Part of a small language model's weights: no biases in attention or MLP, embeddings untied during training.
Each number is 128 + 32 x the weight over its row's rms, rounded and kept within 0 to 255. Layers, rows and columns count from 0. Numbers have three digits each. The size before them is the row's rms in percent of the matrix's.

# q: layer 8 attention query, 192x192, rms 0.182, rows 50-63,114-127,178-191, columns 64-127
# k: layer 8 attention key, 64x192, rms 0.179, rows 50-63, columns 64-127
# v: layer 8 attention value, 64x192, rms 0.24, rows 0-35, columns 64-127
# o: layer 8 attention output (transposed), 192x192, rms 0.293, rows 0-35,64-99,128-163, columns 64-127
q50 105:123142115121117176107126136166089153126122116172094124124103195104083071146082143151128113115103065142126124083154131143097055102098126098087094158099136135115186142159137129159203076118157116
q114 112:137136116150103148055130127067118205084074094119103124188102133148116100166163186103128076138087095137191136129145132082113074107142139140133124141146154210096067101173142129174182101108180126
q178 100:164170091107112125094091148179147038107116165139150142070124178119112143081125041159140098108106078094123125132127092090131133140123161191122088105160137125072109161135115132105167076116071099
k50 106:106116139122148142126095157119157140148090093093123077141160132107087109122147099156111164098145157177126100145180104149161123084125052058135077101112140111188110087182144166101124096075119159
q51 103:141196135141131154134099160136160137135070124149157125171065140102140032136152145101098116157165119080161112144155116137123094066104103146143217127146095157092152131098174129115146104127098096
q115 127:150113094130192132132111122145189107113158123120145121187157144187113122142083135147124132145100158134164132104140103092101152110107149143136148073137141154139083141159200143170123110099097116
q179 076:128056126146088091107154104139139109154129122159144107168133155091138151122118084114150128171172110111122155170140133124126162167116168125085151149137076200205177131152151167138133166160108159
k51 104:150143159116165144071120112182204114168117081158118164150188128139069175141109136127203108125105083163108103057090129201080145068151122171142077078143133144173107105174162131100083123085133134
q52 111:134079115115127132158140204086136179132189167161120122107169133107160117114127118110103179134124125136159105089100141104174079149139099105062134144188141078132134153141173075105113120168167129
q116 103:177158122102164146184144126070133125126140145187122104181154126116216112130123126119090158121126183088150129162120070098162188169171092077010155117175121131117146149128140107067125144143128135
q180 087:162136132102117135133173147088114102157169125122062160108137120155120156094104098107106070136106165120119112184082146117164098139072110138145069170170155109121110069086101107200137175127083128
k52 110:153093106147138156159117137051092144108077136131187110168128148160121130150116146121154180116107137144129128108131136068094172128130164096053116145105161152121100205082129202121109191127105150
q53 100:108159114171105118123084072083145112115166130150144147169100104156212109135198109126116063154127137108054122099058135103098201109087054136110129126124193126129112108151127143125061125137176190
q117 116:103134116133087079172088121102109189133086151104102114085147168133117141131126141058132085121109171091107137084080133066134167132084157121115110132172154131118180063112116120078136124177180136
q181 082:169082189115110145171152083141099129099173090126140120155119135151098131133078136099049163147174132199096090155119121079124181158132141147149128103096164069150139138139100114170078124139162138
k53 102:128128115125151135148131152077159181202114132071146085101105091126126138158177151164211159099123130092093111146057071124136179125090140089149155102148147172068179118080165118117163145139093114
q54 113:072179091129145156097115120124048128128120149107156155142138103118150115128166181136120077088096162096150087129133085144134088149111145118087119096092158133153085121129196051137079126110138049
q118 105:159133115136124113095134060117144106121114178131118147117164135137125182110168164107049093127130189123147098126193073132171184150108118092128093113121165101164156155112129070132143139102182150
q182 095:148134115094149123156164107145108086134063124101155106144095106118151145147184125131124084134091174114127129148116093171148094099124085225131118126112121094109110131153161037156091192080119123
k54 110:093151062150164139104118104116125125181159130068059119102131147074129116154060131122111166150124135115156142142104170114122150172114161139140104104086159134139159136126113149125132109125182147
q55 115:123122101108195111106088118175145117070111142123136189114121158118056150144074118083194116144072084137181126124092105069136063137131115177136146136169108127161175140128139100127110130077148113
q119 119:137130156156184064123119104148160158130126098122173152122123143109083117131131172067121077153162022123149123065129095104083078070156137112109108102188158125123151114146103125125157084098100133
q183 100:085156138148179099155089148107144117182058124134165136176115118120075102154123114143157117118117122171120139107120146141129007129123130115177156144120123118155106119128187151165146130099090201
k55 109:087113142092142078134079103144125170160102105133113143089091145173124114135138132135111128103125092172123094082140171152148098095187145111094141156148137135096202138166050113097129097094086124
q56 101:080151115158151129126131152113141139086078157141145100156130113161195108107097140166086147087173132130240173105164132128129166095135140116076103133104122099110117149111094159126111155110058142
q120 119:140125139108137158159099117103097113103147135143153071096175144184170102146080158180093153137149150106083090104134085113128197187123076056044085105130135063164144076101095140160132154149067147
q184 097:159073123119160102188126098136108108086127171105151094160103182124114157143105095140150121196179068091134101119118103100126139150173096155123121146163112106149072159130120178144139127153116179
k56 108:167163104157158109158086125130170132126100093197154102107125092133146133123105172157108137112118153127095098171165092086135159097098123123071099124110140114170109103154155145169137121126158182
q57 101:105121093156138175064104114202138112139175101170160113164173096167140152140128124158140156113141147141086103167150186071097118134054094140152147102161159144123158122094099133164105157182104090
q121 110:085163126150155146094144060136113140101100148152147129164147129075100098163126115138173147163074148130130179093144123140194141138093089152154137142088123123146127156151159124171127120072179102
q185 083:152116157174171118062118130102090193144117190199171125151126147145132141162134209097153126097116107153212089144130053161070131113108116150100095077163109182105136156083143134108155125107047090
k57 101:110096095152129103087137147180151120091050144076106106076107138109098077178109133168183164125174099146072141158157139125157138108088136162178125184143167150122139100195157192143110101134173120
q58 110:147095179151171080096070137123174128115119125107170175138137133159106053200144153147177130131148137162131189121183140142145072098101124119149141097134134142124131158128113074204173048115135106
q122 110:110103147124077181073102143142078143102167147107175136106125134158121100166142144159112120126140133147079132084137116086073170064126126083096157109110110181081090102158146168096091095130096075
q186 083:169132105113147175130130034212151101094152113138091144111120121205142141177121098167086114119054119142167128075136109159170121076075115115110034120156124133139175110119164118151127111121149093
k58 110:098181115136151171120177186087163123081099088054080126110070122088084083162182146066096143150089125182125122062076147088114141054152156108126114109118175138125104100136146125086168117114117082
q59 102:151114090059165144088109133065136084140105106159151158147080141106099085098122154151136141102169069166152136146187164095107140084145150105150132115067121107091110095174086161124108144113038176
q123 114:106105079081136118091130148154150134107121068193108155129139175167150128101071183087187176128133135170102195147168130086091155138084121130137126166170165113120089114124112123161110139114090149
q187 092:117169082113127122135123145148136148130114140094121143102172115204097153136115126142106048099133117095141142086151158107156210143116109112126093120097165097144114105184161143110106133105130154
k59 101:167083069158162120094133161178170192110178126161119146157118160160167116140106179143146119106126149178186195156131113102106091132170128090155136137163103167107102120122143125110123087135145129
q60 122:147146088133079150147143115121115171158081194200143114179187092109124125147104099200179183103159163159106118143124095141114095113114142101091162199128123128191175152087173151160136118098132101
q124 124:122135121062150145105150130128153152175106167176185123164184135053125139139134194150160175092106148189108162160122157158093156126169141099073164204218131136119143177101129158128110115129112120
q188 083:110165116141176135198136186143115185138084168146108117156160088173116089178145117165168143068151155111108133118134164075133076124125164105146114147172134175129118133100208178175139131140158158
k60 123:159094122140144117162105130077104127136116148149115084116134133087134119074137142144138186101192190140079125107136155123135181127147156033080106149139109151074122128122120173179134100145075131
q61 103:084098156157102162091162145136075086075142122067105097133111098161160163112133145138108120127045111162136124147118091149193173124133061154145109079128126158110111118132079128095152146148082148
q125 113:126121120139063188107134091137089064146118180122122060100169098117188091139147108129069148161129127108099121101152126171145201142077060159103137093152113127114121100175121085083138139195151099
q189 086:164122089144096082143135156117129161128132045131182096164145145119210136214123154111151135121159174102089087121155140126113105116151069116176055157128089110120096143147112135136103125193109103
k61 104:090105140077101151077150128182166137176161128116162116091161112117118147082152149118120134171108122137238127181148167149135165107126128146167128077099128146092173151089099094114133182052201169
q62 109:082190151100079101094020180176137042138110125122122060160122111147145132133115138104163081088085148162081139110143156184096101120117100163108165152168072131150137163108078127126163128173141094
q126 113:174126108097150133121118121094130107119184145151135113088158150078128144074109110116111105165159153114034098148097092169107206148152120161138118134167156148116072164115135106059142116124071187
q190 099:131119092162199139118098195154129068159173115135057125156109084059084152149156096143119103112107050131121138122137177149130105079159103109100117138089166152120144120121109161083149155131102071
k62 104:125109129141052179126094100129144150149173112104175178070155123194162098178131087158134135141133175147119068123187176109143146166178143125122156136152118111108162139082129124122037139117095145
q63 105:142106119120085079136081137155121204089147116189136125044166138117158116136132095127076099135144166126086085097089128103102255134109117158128137116089163137117036146121126125077154162132191079
q127 118:131174171094197131058106107068108126101147066100166084136148132133102111094133141061073116141088089144077153092139183127124159127124101154141145161136121157149151083109129142110159155162104104
q191 086:167142143146137140141141165168107074137182139142110152179091169125115100099138179154087143140157136090132134108100124139095166114122153197122126087082104100088058130161094126118116082144126092
k63 104:106131115112139145118147126122141126157051132112120125059138077105175118202188136122081136101143063121122104086143149139178142075118130137153129118123162150180134135152088151158130142090113070
v0 096:157163127082120142141130147107059111163124170090114151107085167104186061184183188152097129111112127132155102173099087157131147155100119129125179075101091080141084122076130151214143157130132107
o0 094:149108094120107145066152128122116076143190162162115170093163130167124098113099133106155112143094163106114069154096150121181131143112143125124079115127105089120160158126127165173090133077142162
o64 106:171115116094070144177146084186130140077099152104179139122136131056130086077139160119126144119114096122108195167169165075091146153138070125129122118172191182171124132118175137117188102146147161
o128 107:086177118136190137079142096142138055153116124111131130156130110156133149145123129145106172118108146135084131105165133156148143134150151152127089053068076196147165134038118105170083121085157146
v1 101:168125117161167103105112146148100079119132111143127140132140107209131084134143153126171132123126182156116053134097133098127149169157138136110104072143104132194145150155124087119131092095127147
o1 102:091117118168179105079125145113152093099158084141117166143141113101114119112125113100129099116170140146165187118077090136167078167138096147097114107172079131152082104119144064067101101147127131
o65 093:142145107108152183134116080157175161106121210159103083136084154091121158132122169100127154103128175138083116089157090143139167135133115116131147167130209161132142090130118216059086115192122095
o129 106:112116145169111081138159099112091137153105108065143126117133074220119119151171099138104151126133109100117084150125099155123198148121073034123099101135111147146159134113130146135069146088145086
v2 098:124108132169152087130147092175132158119104140142103138111193131103119138087111088056127155161116095104128090116105149156122128088199138116028128176044115092106079146127155145105140117126111148
o2 084:094173104111150121110138143094106118149119138103128137104118079137125099175124185158118091092128123133117069104162185160119113081135171109095090130119199104165135082140110064080090135151056108
o66 091:084146157166092185150059153160145133156124104091130117106167057109128106153048140119163138154156129124121076082096131118150139158116146096190129138163110163133125063128145153087049171111129076
o130 109:096103113118100070145182117146099129128125104103105106159143193186086161095103133152099188156071129169146113109147085159093131087177064131119102106105104079093165165098099146129123082096121117
v3 093:082126128126109139044096115119141086129140075100120107079149205180149164133092175057110145153179080135141098113095125093132100087175138141108146110069114117099140102106148071109132213156150107
o3 090:100113106117136140119056122112108175098158113120163116055058096166117109159071161120132192172137096097141139107109158143130192051169131128074117152096127142177128104071162147142070168074096063
o67 087:098156182095133084114148120139131137141131169141145107190124064140124118146163134142138177156057140081125146118170177161146144144087115110152158169107151169155141133175131186159134116078175119
o131 103:106096166136093120103167122099121119116126058091127123136125080095074122104119142109154084140150130140144142106081100128145142120093147111145078081157114110139146159126115091098168173139137145
v4 103:077154123097070145108066096153144136182150115165138112107151094156104140122126121085136136132121156112139129119109155104127202143088141074095158130067148142109152108184162131120112144126128103
o4 086:151082175125113117170108110143180137083172158192168083101079120130140174096145108133127195136192157122147093197159158094098086111209151106186076170127092139141155123107126141157140147135084101
o68 084:170121130151106117064111141154103033160111079095118152151094109062075069132115094036135129105147124200109142131133122130111113100134107148185152142123150133111120127094121156114103095097089180
o132 113:083155132156193134091086160142160139107139158116168097097179135184117080111111168189165163082126089097087118120099112140175183189094158072076166147167163198199109130141173147125194170114160110
v5 109:132116132174076050088104107120099082151180062094080129177188159093155179151097159101148115109123147125144110222078078071129117178144133126066060159106152154118136150141108122138079110113186129
o5 091:093155151154139085139111098061079193099095168169044109080116106103151158183100085091138094123162140121114171147037097138123061137109121165105089128138074127188127131134115140053117147153171124
o69 090:146104123068247126135161086108141150139140125170128131157138160116147085131149142162101125191115129059163153126155113113137158141093107112117155117166148072173098159119167145146198119122154105
o133 120:110124114156085137105107176132133133149173110129119134182172090115116154129119128180124142118098113115137081126121144112164127144128099082085139133124125193095176129085172104190164070073206110
v6 105:105202106163134155142166115102129099138130082148198101092171091128127136183144129056130146145159131130098148128116150128105172139154078140062081075104093101134137135166128137065145122170129164
o6 089:131132112097067200155160186099121156153131119156109104101163108139101142155137144184141187185149073146155061167130139136069136133127121107090162154114176095110141117173140092135136178097080164
o70 092:153132167167132157076150122188097183121110148136133160100056223117139141132078169111141146086173140176111214108098091129125100123072100115151124156165118178072137118121123092144108107158132093
o134 118:084118146123138164132095108158139100156168093089172175136145109172121135100108099130134099111148095147073109135118124124142169087125181128075142082112128088179129106112112169104154112114155120
v7 099:203135117149107148130148182080105105143191112133134110136202133118117106097168146134138107108150116159163182148106108204130106157149151133082158144191155129134103145156099161088082134117088147
o7 106:187188096116116156143157159102083136189180152061180161148109074165144111118141192175137103126115133116097132116141139086110156100140112099130179143110171144120159194151106077182151185088105163
o71 095:145135130132117073093099079148110086158056140148116082099156181168175098085111113109121113096142152114137110110168104120123152137096141078189116114114163136106131107088130146163106159084086089
o135 108:113089159165109163120100165175176137113136140154158158131107069099126164169124138096099157141147126125102123148131118143176165092085026141102154175107150148107154173164162083087129067166114115
v8 117:178107134116053115074159099124133134165182192132147170162148177055103136136123186155146145106181124198173096157144139136082159189174047127135124082168123141095175153096121150115113073152127141
o8 102:086143154116128193159177154134094093139131132109159128182133151139163105092174109133124132136131125157086183115088074145107115155162160147177159099144133126076125091174120135139076177125155154
o72 088:114209089139111120157173113128063169113104170119096106088119074146138105123132130140114055127066105145126182122145138138147164078139137151131160129100109119133108095120159133122106163067132108
o136 130:110070120142169119144129105094193081167163073116118166131148105091147143100152118132126158140123107133084086146175154119155159156186166114147138186142142131223075106099136153163166166192116108
v9 087:131124160157163098211163139127153162099089132121121108115154136105156135051120105108151104165109123082115141100111154122093056139123146149130147120119070148166166153158118119086135127148138080
o9 089:147134129106142107177103102158157165128126142183168094143132132108112126156101125110152105101147080103127133048092180152150106151110147140103152169079129114128147182090076045126103110184089091
o73 092:148149082108124111104048092132103115102182123175155127149160138173099147142081190138117094103150132120120164149103170095109164097154113092108139151168165157115111126122132162111057145134065199
o137 095:156092153127125106118084211104174070083086129096145145169123136059151161146171120170184106149104170119062133134112136090135138152118110171146159129177091172104080109142121142125150141121154164
v10 094:106102130115147146141101132133172143118153121160132089132110071063195172098050154142190117138131143094104163147186109183129107147103181124135085150143056135164130170097057141065095167131151148
o10 082:126085114138139182129181143148140059073158192157061136177081080163165102071155090149127095160125162137122158152131126112124114137112162115093101221156088119159135129179117155143116178095119155
o74 096:101171182187071121141117173138108070130090133101151172175149146141108123113178146157129145079081155176184122083132100129108154068170135140136148093113156092084113087147141125108067152088123135
o138 119:166128058118050114095133108101101174114112185148154122108147098097113191164079155080132106107196088118146100151152217112093064138098102112179079142128090141145163139122165147131122066136082162
v11 099:102108149092166077104132142095132112163119180161130146137134135147135087158142190135095131156121122146136118092143156154123119149143115138063126073184123152142110202102157120132123129146134224
o11 105:129122145185102129149085179159144113101101141147134136167172204140152100142129160118172101164101118096089145067105142059041123123125111169136112096108144142127124184182121145199140090132168137
o75 093:085103116178067163130148137139104177131162137151138139115178169109141086099104122143135111114169169187157143111062112150064133079124148138158171165133113111104150104131163077115165158123148089
o139 110:123137184117207062113148131146136101150139163177147114147080075092120170119112149118125174120155075113147096148149114099154159173176056119097091126098037134170184127138159060090112112116129117
v12 095:092129152103159171137152114177122140077110063111123108159172154124153120097160151111176155094113133145177126114125116088138141096216094125153148144065048151085124112085097098151142123094161115
o12 091:131134158140156122089140126107083096136102069143185098093101177108082116103124190092141075109091126067130196041132145088108144130125130123104121151179124220158143192192189097161136157108133098
o76 094:170135080093142108171193093188113101139150164137115150117124119082136128176117055148092091139177158111088103141082114149136140143111156142153062123149164152161151155116117163127100098133126153
o140 119:082108101114092126082157102109130132146170121100107125120137104179140155188159099133147198108055072158160150159194087114109154083191094108148193123105076124155142124114095101123159137142156123
v13 102:112108137148179074127112170134131120110114108091127130104142122122137127166128125106121124086151117158110093124133157089076125070111109175114143106153143166138095144092087148087170157168201104
o13 090:179145153070136131117091148139163106112154164131172091104097153087066188091128151133123115151139102104115120083096136129111162090161159096143174116145090138203144158144133122167101138121178111
o77 103:112154122135080145099088158102094160166139075126123147135136066168094127129140166149184161078096115122123104134154109147129077195157159123128103142076124083150087126127141131169120081139127138
o141 121:152144200161111049166166110133088080138092119103106177107059152077104106136156074080107085158104119170142147101156124094093097112049148167127169061111108137092132097117098103106165129090154117
v14 106:162113068096153136098127147129105107082108083148094106084097104140155119159126099133119140109096099128069136173142141182117173159217179201129127132074146185106178151140133141102140124154119071
o14 106:175137140159106165171138149071125123154120160070136144145070096076158169156080108190116089171073137106112167140086123094139132111126091141094167134091187102079153109106116119152109085094125100
o78 086:093187213073124129118120134134122100128132069073118141116132102124088117101092127095083133105118152152133174112147141152103097141106101112105126149194118138163096100124119163119176193155141024
o142 117:126098088218184127070165127132111156098140156135156158126124140071171107121132204037161165130147145138171125133127119127160111124123114192091124121122098076170136123165144122121109127143161106
v15 102:104200190142103160160165162147149119160101125060113084123097157061150142145096109068025113113127106090173127110131151116132215143151121120148139104121130093075145124096123121128085102151204105
o15 091:156113147107102173186164121143140086143130136099147070145122089172109121111128147127119126132102197110103181135147105191151127055180147131200104158124133139076085096132149236074166184144127078
o79 084:170154122107168158095193160111158107061134112113143159164105087099113153140140148160127089106059160143119147085128183054102111151152118124168076206079100057131098103080150129209170135134098171
o143 106:078096173153143114170107061165132114172126159108132122169072112116088142157143100118178135119134153142115105117133143163128189146102177131058134090118161137120169129108129148114157078143171115
v16 094:156134113168177108137099065097096097152089178178108113126131173166142138145130110083108124153148060137119136141142161142161152122084102162109080115063083107109123110118139136100139176120137124
o16 092:192144114147157192175131107135099158115086120100135098139138134185089164100155131097069100111181094128163122129139119147162128084141115099154158211140165134125151101142117144142132226121155191
o80 092:143093071127134081121107132153163121134100156150112101145172112079115077195122148155112129088124125104112114049110102122102149116168184057135165113168121130113124117134130137105097100131063105
o144 110:139185138153131157106177099108107104127126079130108070136161075140157136102146092125112118126102190114096163151128113094131090106122154108115098058078136110161120185172135092159119113107124099
v17 101:099142165083151142146101066049095120129085141088121163124083133115116141144101135155176173151063185116133134157100114103122135115094087150223144119090095152142167169091113182131137138107169101
o17 093:138184117156118110121151103127180126088140119114126179103155142094137152079109128123138171151096096224138130141136115150185163128140117117132116133169188104089124158123079087148186110127123130
o81 100:111182128125108149072125098163116097118137184195186141115107138096090155114107101134126111158183137127123105075132156100100087149155133130055159132138159125137157073169107109073114118113097134
o145 122:169139165071144129068108128144156187092154115105107107177133103186132117164149151125079044130123156101089129149100156158125101097090184196186109162049122183179068144099157122156098152167145145
v18 109:116063074123179154128163128087138111098222099101103139097191123153128164140173142124109100144115113140132153141153122168093140121098118150092157164062133104153127078121100139194087154141119159
o18 094:166086122118141103100155106090156147045109130132133127198083091140141166163123157145087126151140163147133103113083130079090094146153076125148129148166141115104116157117137134148149067156116224
o82 094:066087128085158143119138152102082144130119148106127162130132095102140095104204130158168117168132074171122136158177102116198112105135088141150145168101043153141104102136157154107101109148144130
o146 117:113145155125091136137081101117192159124093080100047121116179061148164140163123105126056119092135160138122134113110086105121171126097084128077116155147152153127166119156116121146110140143183110
v19 094:114089107111095142081114119121131171083095105155128121065090132121102150110149199095110150099101083141133175159191089170126085134135170128092157134097131134029155095102106126210113143180096148
o19 099:114158109121152148097106112089130156084152102175144055149076118116151133122201156171080140181100147117148159115124120123145088098169084117135212151132099160120163173117154122103103137105095153
o83 094:112136165146075164146085102173108109150125156125136125152134085135129111151125099139169171100160141198114097098081107113140102126165156160029134130147171124114085129136149112127127116168178113
o147 105:189124127144105167157161157145132081132181132175147136124117134097036132139125095086175107129174139106137159172130154151100206194149165056155116088103148102110237103164143127108084109161082141
v20 103:081085155093161116195141132153110119121093170184183121065120077065123179116110145147126151149124151112148125164110204110162090107130128132158160154095099140100074101078139114144158101145118095
o20 090:111091216082145171199154117130131141124133133140091091162124078145112116122185174144160157178140169112092137096091136061131123142145135165129115167170087129125103160116141133158082116187185081
o84 084:170121107120101052104184160150121097140158133114076129161114117079107078111088095037209077109153134196146135154174145119120087088143155135172119147088118138148106159138140153105087121097178094
o148 112:139139109083122150097111129124076110120109107096125141122148128139167126123167100183105118132106138116133092125214130144145109063091135154145133134134159092139087110122174133122125149139080155
v21 097:073168150171170118128157096136181156113114148117120115100100095118139129183161099193109165113164172147180150096121134183105208142133141116119168159120149120157092069122160121090125140179088107
o21 097:137125130159103104145087133156097132104150111119178141147114101164189129164142130160124182128135115076135138101136125119063088127070071139132117155136142097087120120122075154102123152125098158
o85 094:100132085091118111134111141140124184149150151146161109173113116122096130103087086078213111107071118127102130121134156112096118095133188142109095113111132103144201187155096122134124140118173103
o149 103:134122138103169109117114091109144157165096126113108150148162174092117137090160148174112152161077165125146144179190138144165157121116152148109150130138116102067059172067133139097138114131119132
v22 114:149092101097124143170110087147111174148136153161093125131186205116060151084077114132114160097084123166146144107096168161176116118154200073167084114147058120163133123124134255141164123182155136
o22 087:142094115132108155068201122120112104135139146099131144128096145143106148098181063126097107130098129121143147167118124124141128121147147121107123071155073113043126110177125134145137134085096083
o86 094:093159151114152135153083180144163147139114146175187173075125164144140140147138099083187156113170110160078115072133086131082106148117077120090140082134154134151185145157135083096109110114119145
o150 122:079128132088113110137125000058115171093164113097168062155118104110136141124109153131171142149122164108137141122144073151076148103163138171126108190151102138162067154120098130123156105143097150
v23 092:132098165143116117164124139090133152146141155046147130119117156116195160122117116050140120124135095116175138166193160077174158153105106138110180173142105118110180089063087104185086173163145104
o23 087:117133182127085123127143048075159154130106105142105081107121135062099161169123105127121151188173106109138138075116115122101138091053093167140140181157092100091109123148076165111161146170143076
o87 086:064158066072113135124085144170142118140130092112163159109108134168137132101106197134105070162116135172090166074116134208183165078140107153064143139149098150117170121114144143147166124175099115
o151 110:160111120106144154117122112135104085125103146136071125134143082123074154092101054182130180061190136130131116143161087075066164166150125094143153088092146119149182135104160102142083135115115119
v24 103:132112082185110157109191093139123133122198188119090163167142080093090114153138119114160181186174177139160170119090092097124098198156154166118131154136135137189129109070142183165152134097143115
o24 092:109137153147109130151178184128107146124155163214075167184134125172080102091152102122137099160162126119138150238128130134110129140178123172126081129131163157079089134099141145110149138141091150
o88 103:125151137108115123122162147136156159124139117165156130120178166133148116100120178057164092060130132140092141053191156137122147111084117065134161071132159096123112130107151144150189151149108201
o152 116:128074123148126190177118109133068176104140133081105138094089093097088152137127128186142177126138165147163163189143126164121129161118118069087164147128146142142194160140155150125073079123171086
v25 108:100081108129194116125153121119138097187117120162040096094105138113159167137116107086056128138105113125189154099151124138137085167154167139114120225119173119106111126166145138181103180149108144
o25 092:172092176134153170133180114129105195154174132175079125138126100155120144132126129139116079163115161128169173169127121178147105122154146163106173175180146112036081088113136142112074123139166108
o89 099:139127122106118183139160159080104135169124110099115165118107112070099121101127090137150175117111080145097102133123158135130144140170103122123148129073195173139158122146187122106161193165177098
o153 111:159101102104164089139155083104134140087143097132152150150140189172114112185119153115064074125169087129173158161111177118126170116135134171123127149123083068146084183097098110071077088179109131
v26 090:117121145126205130141150079195119124130044106112159124137091127120118176084152105125155144087150093158112125176141109143135123125190130165125126156103144139091135142136150161193062171061141120
o26 089:135162104084129152105095128074146141134195140173073143185117104130120147050099110143110144121148150141180069161152120086161097126096127178151151130101108144103106161141141106120116199146075159
o90 088:172120087154168093067130112086153126117145181172128127065140118149117071125132142159105096134135097108126183086107142143105131133137164112107115125093147148108085117118142119120144138075105148
o154 119:149118173124115099130172192131072137139152102101113106111168137111079171140119138121196159162139108133071140122166127060148115102152148078151155124147124081161134138110096133103094102120121106
v27 100:097126073146196141148146105137187102090091111112138152091129165094099199122078119073189108064121094168113156160175138073179129113159130070150133116125163124085138107155126156146045071125126101
o27 099:127133086113095147118155108119111125195153112215138123143095105119152108114103090139162085056131122111107192153141158119128101173131089128128131129136130133060079174086192091139150115086117095
o91 087:141141089149132100128092163191119119139107211109112138160110184150139128109165133128131078102145168114151074179101124141155125159114208141091149138142134132131133123133053150159126124194096130
o155 103:116107197056076168164124121137116188145141115129091139107117106130091132137056134140221112116184148072120125139114086151132086127168142130157127115141144172169157075095132113135142150120085132
v28 109:143148102144071192114134059085175086099116141097085099117104152057092168119131136167156155115098114050097097144120153122131108134153151109180112151152093119123157085136147101095055098125170164
o28 092:152185134130113110113102177071185105129094103125205119117176127079112105165064117103155185137073147143128120087160096143090115074144194168126143130075117100133126117124094128111098079130106110
o92 090:168112097108161076159147179165077130147152144154078094164070087141140090092123088143098159150169126135144125100179213165128099125066155129135106139160174079105099075121126148075127107147117077
o156 117:085155171170090153158132101073074124142182201094149182167150093107122177148137147128131083170105148119101116146091093097119176161160111078146138209119119139169127156136157101176132118164100159
v29 102:097121159167150135148143129133101147143140141080144122127167163115140157140150123091155106110145197202156110149136059133082138128095123123072133135106080186150105090127056068098079117139168113
o29 082:145116163078121129102066130183101132161123118233105105101127209117173116117126124095130057137137148129150097145182155063125131151094187119118095157110116120162072111111081108140121123211162121
o93 094:168168104110119103129106198118098111093136119200136181110156131154140133121056114096081184115114145102100159140111146094109131101104143116085130102131096100160176061125165123151172078148109131
o157 117:073060112156074174139118114129156163197141130054090118088127120071120124111148108137133079167105153057108139153122137163132152169100081093115195130076132133101095136113131159091106145106164106
v30 097:117192113108138117133097219140135108182176101121150160186182172111119099149108150103135123130131141095096113111125141192116161088086135124122066107153085093190097141192144138194155127040121144
o30 099:123117108132159163063157164106112175081101142152077135155116110070139095101121138122093109152072127142132156140148123160167133145106116131174175143183109161102199136136126196076094126139112196
o94 098:110072150187104144193139139105132124119137069202175105182162122141107153135124106091128099137162097090190152130114149101142090126124072121162202169128181100137157144091050123144122132109116157
o158 112:146215111114128118165084100124116101131048129114148121068131151135122157132101098138128117116095230090146095112150110099061113138135147160086125154075141175131131100146104103083123184045173138
v31 111:140214091100155106084138142150143069166164134161143129132162138163188128146152152116070181133112089092138158071118092134147160090130178142122128145089113120178119144137195144173178162084087157
o31 089:181150106093114129208131102118154094147125145149105113181123126120142133090170097111133123095116097139137077169125110082182099154090140069081090088125124097122088177125165111148147107128086157
o95 092:110075062129092078131144105109051101163127114156080161143091091077172153136180103172089111153166097159147146182171146134099076110086111121116096146167140121149134109132080141116138119094191125
o159 112:078248122142166118104069145128090093127079102166194114127094112177138097155137143078136125142118147104138187109137143131096130119136087170178119130112114064154104086148141083116102117126149122
v32 104:132162113152138113115103110144143062114133139164141096134177122098154130073134152124106090137127161073161092111150117111086050144142090145074128176108114150097049145105128155179140139108101091
o32 090:103168128067155093164107107112143125142145088116142142096120165147169172076160123157097158143156136086132120081141125112125142120144108089125061145106157114099128059145103148140151145122122018
o96 102:120138131139128166132147134113104215112114144101175115137101086136073137146149106117124108122139127086126139104113188127153103143146104143142094147216168146161134157113136112154175197101103142
o160 116:124116104122063170063119093192115118116123113151142173170191172138144163149076140100131117105093146182114173181130135160082076127135113105089141140064063125126172087142125163103117090132180109
v33 101:111157102096150152164167206146222201121158141146160147128126125109104148169124144125143152117111144142113128161106121170080091082160141156126132159153123148161112099163070149197128093095115137
o33 096:107089188102162146135147114135107164161159138109131113112107135103101096121091126125127181181124155154140142121105079175123146166103154168114164173105085144129090115162192113063100113119138127
o97 094:143125108107068143086131119141113132141128132102142099115141106145203123113174055143067130113087104084184055090110164091130158127092163048130067152131138057123185147169139120096135120127100094
o161 116:173103149147119112153156093152150075081065105119079144116072094141138147129155168103155109089134175182114136160175100134141059109140132206116094173127169057130047130075140076115145131136067137
v34 098:137107126150138114120129060175145156107157129102138123105126166141116173135204122171086174161120178154148097062098108109175108164142180119099166196168123138058135134075098124114122093104072140
o34 106:129142099127162062102152102079177158113137057075110116094140150158165141157150147077186096073129147101196181137112134116106104118127070112115151095111149129163159162146179116131169100089120070
o98 099:127139190188090118101116117115067090124114105069110096171073173140171076123125124137089097093116133140142060149118163161077132096153116100188144157102120126145128145147113069128175154154138159
o162 118:181014073081175109163129118133127088175162158155148158068185098141126165091078075149101110127137153060106109157127108129174073145135099135143154130175128169168094167065154144150107144116109143
v35 098:148169185108142102155105071126167130123116140084137123053101166169096099151111155147126185128110167130098161055140164117146074158089110151114202157123106162101140122127187163135125103126075177
o35 106:152138131083139155185100086105155068141117142109173126109136137102145173110097076158128154147131186122163098158144113155170081146053179128184131190088143121118192119147101108146179128110124121
o99 090:176125157121135139107088183125197137123117064159108103169110136140134157108142160106127085099111110109184132127116131103108182138105115098115121064116120100117100128130106115068162168126119144
o163 102:150085133157146081139094159164117191100130085110135126119173203168117135123031155204159139108139144150160139122136130180065112066167089102131115155161112079189137134120136125165117139105125173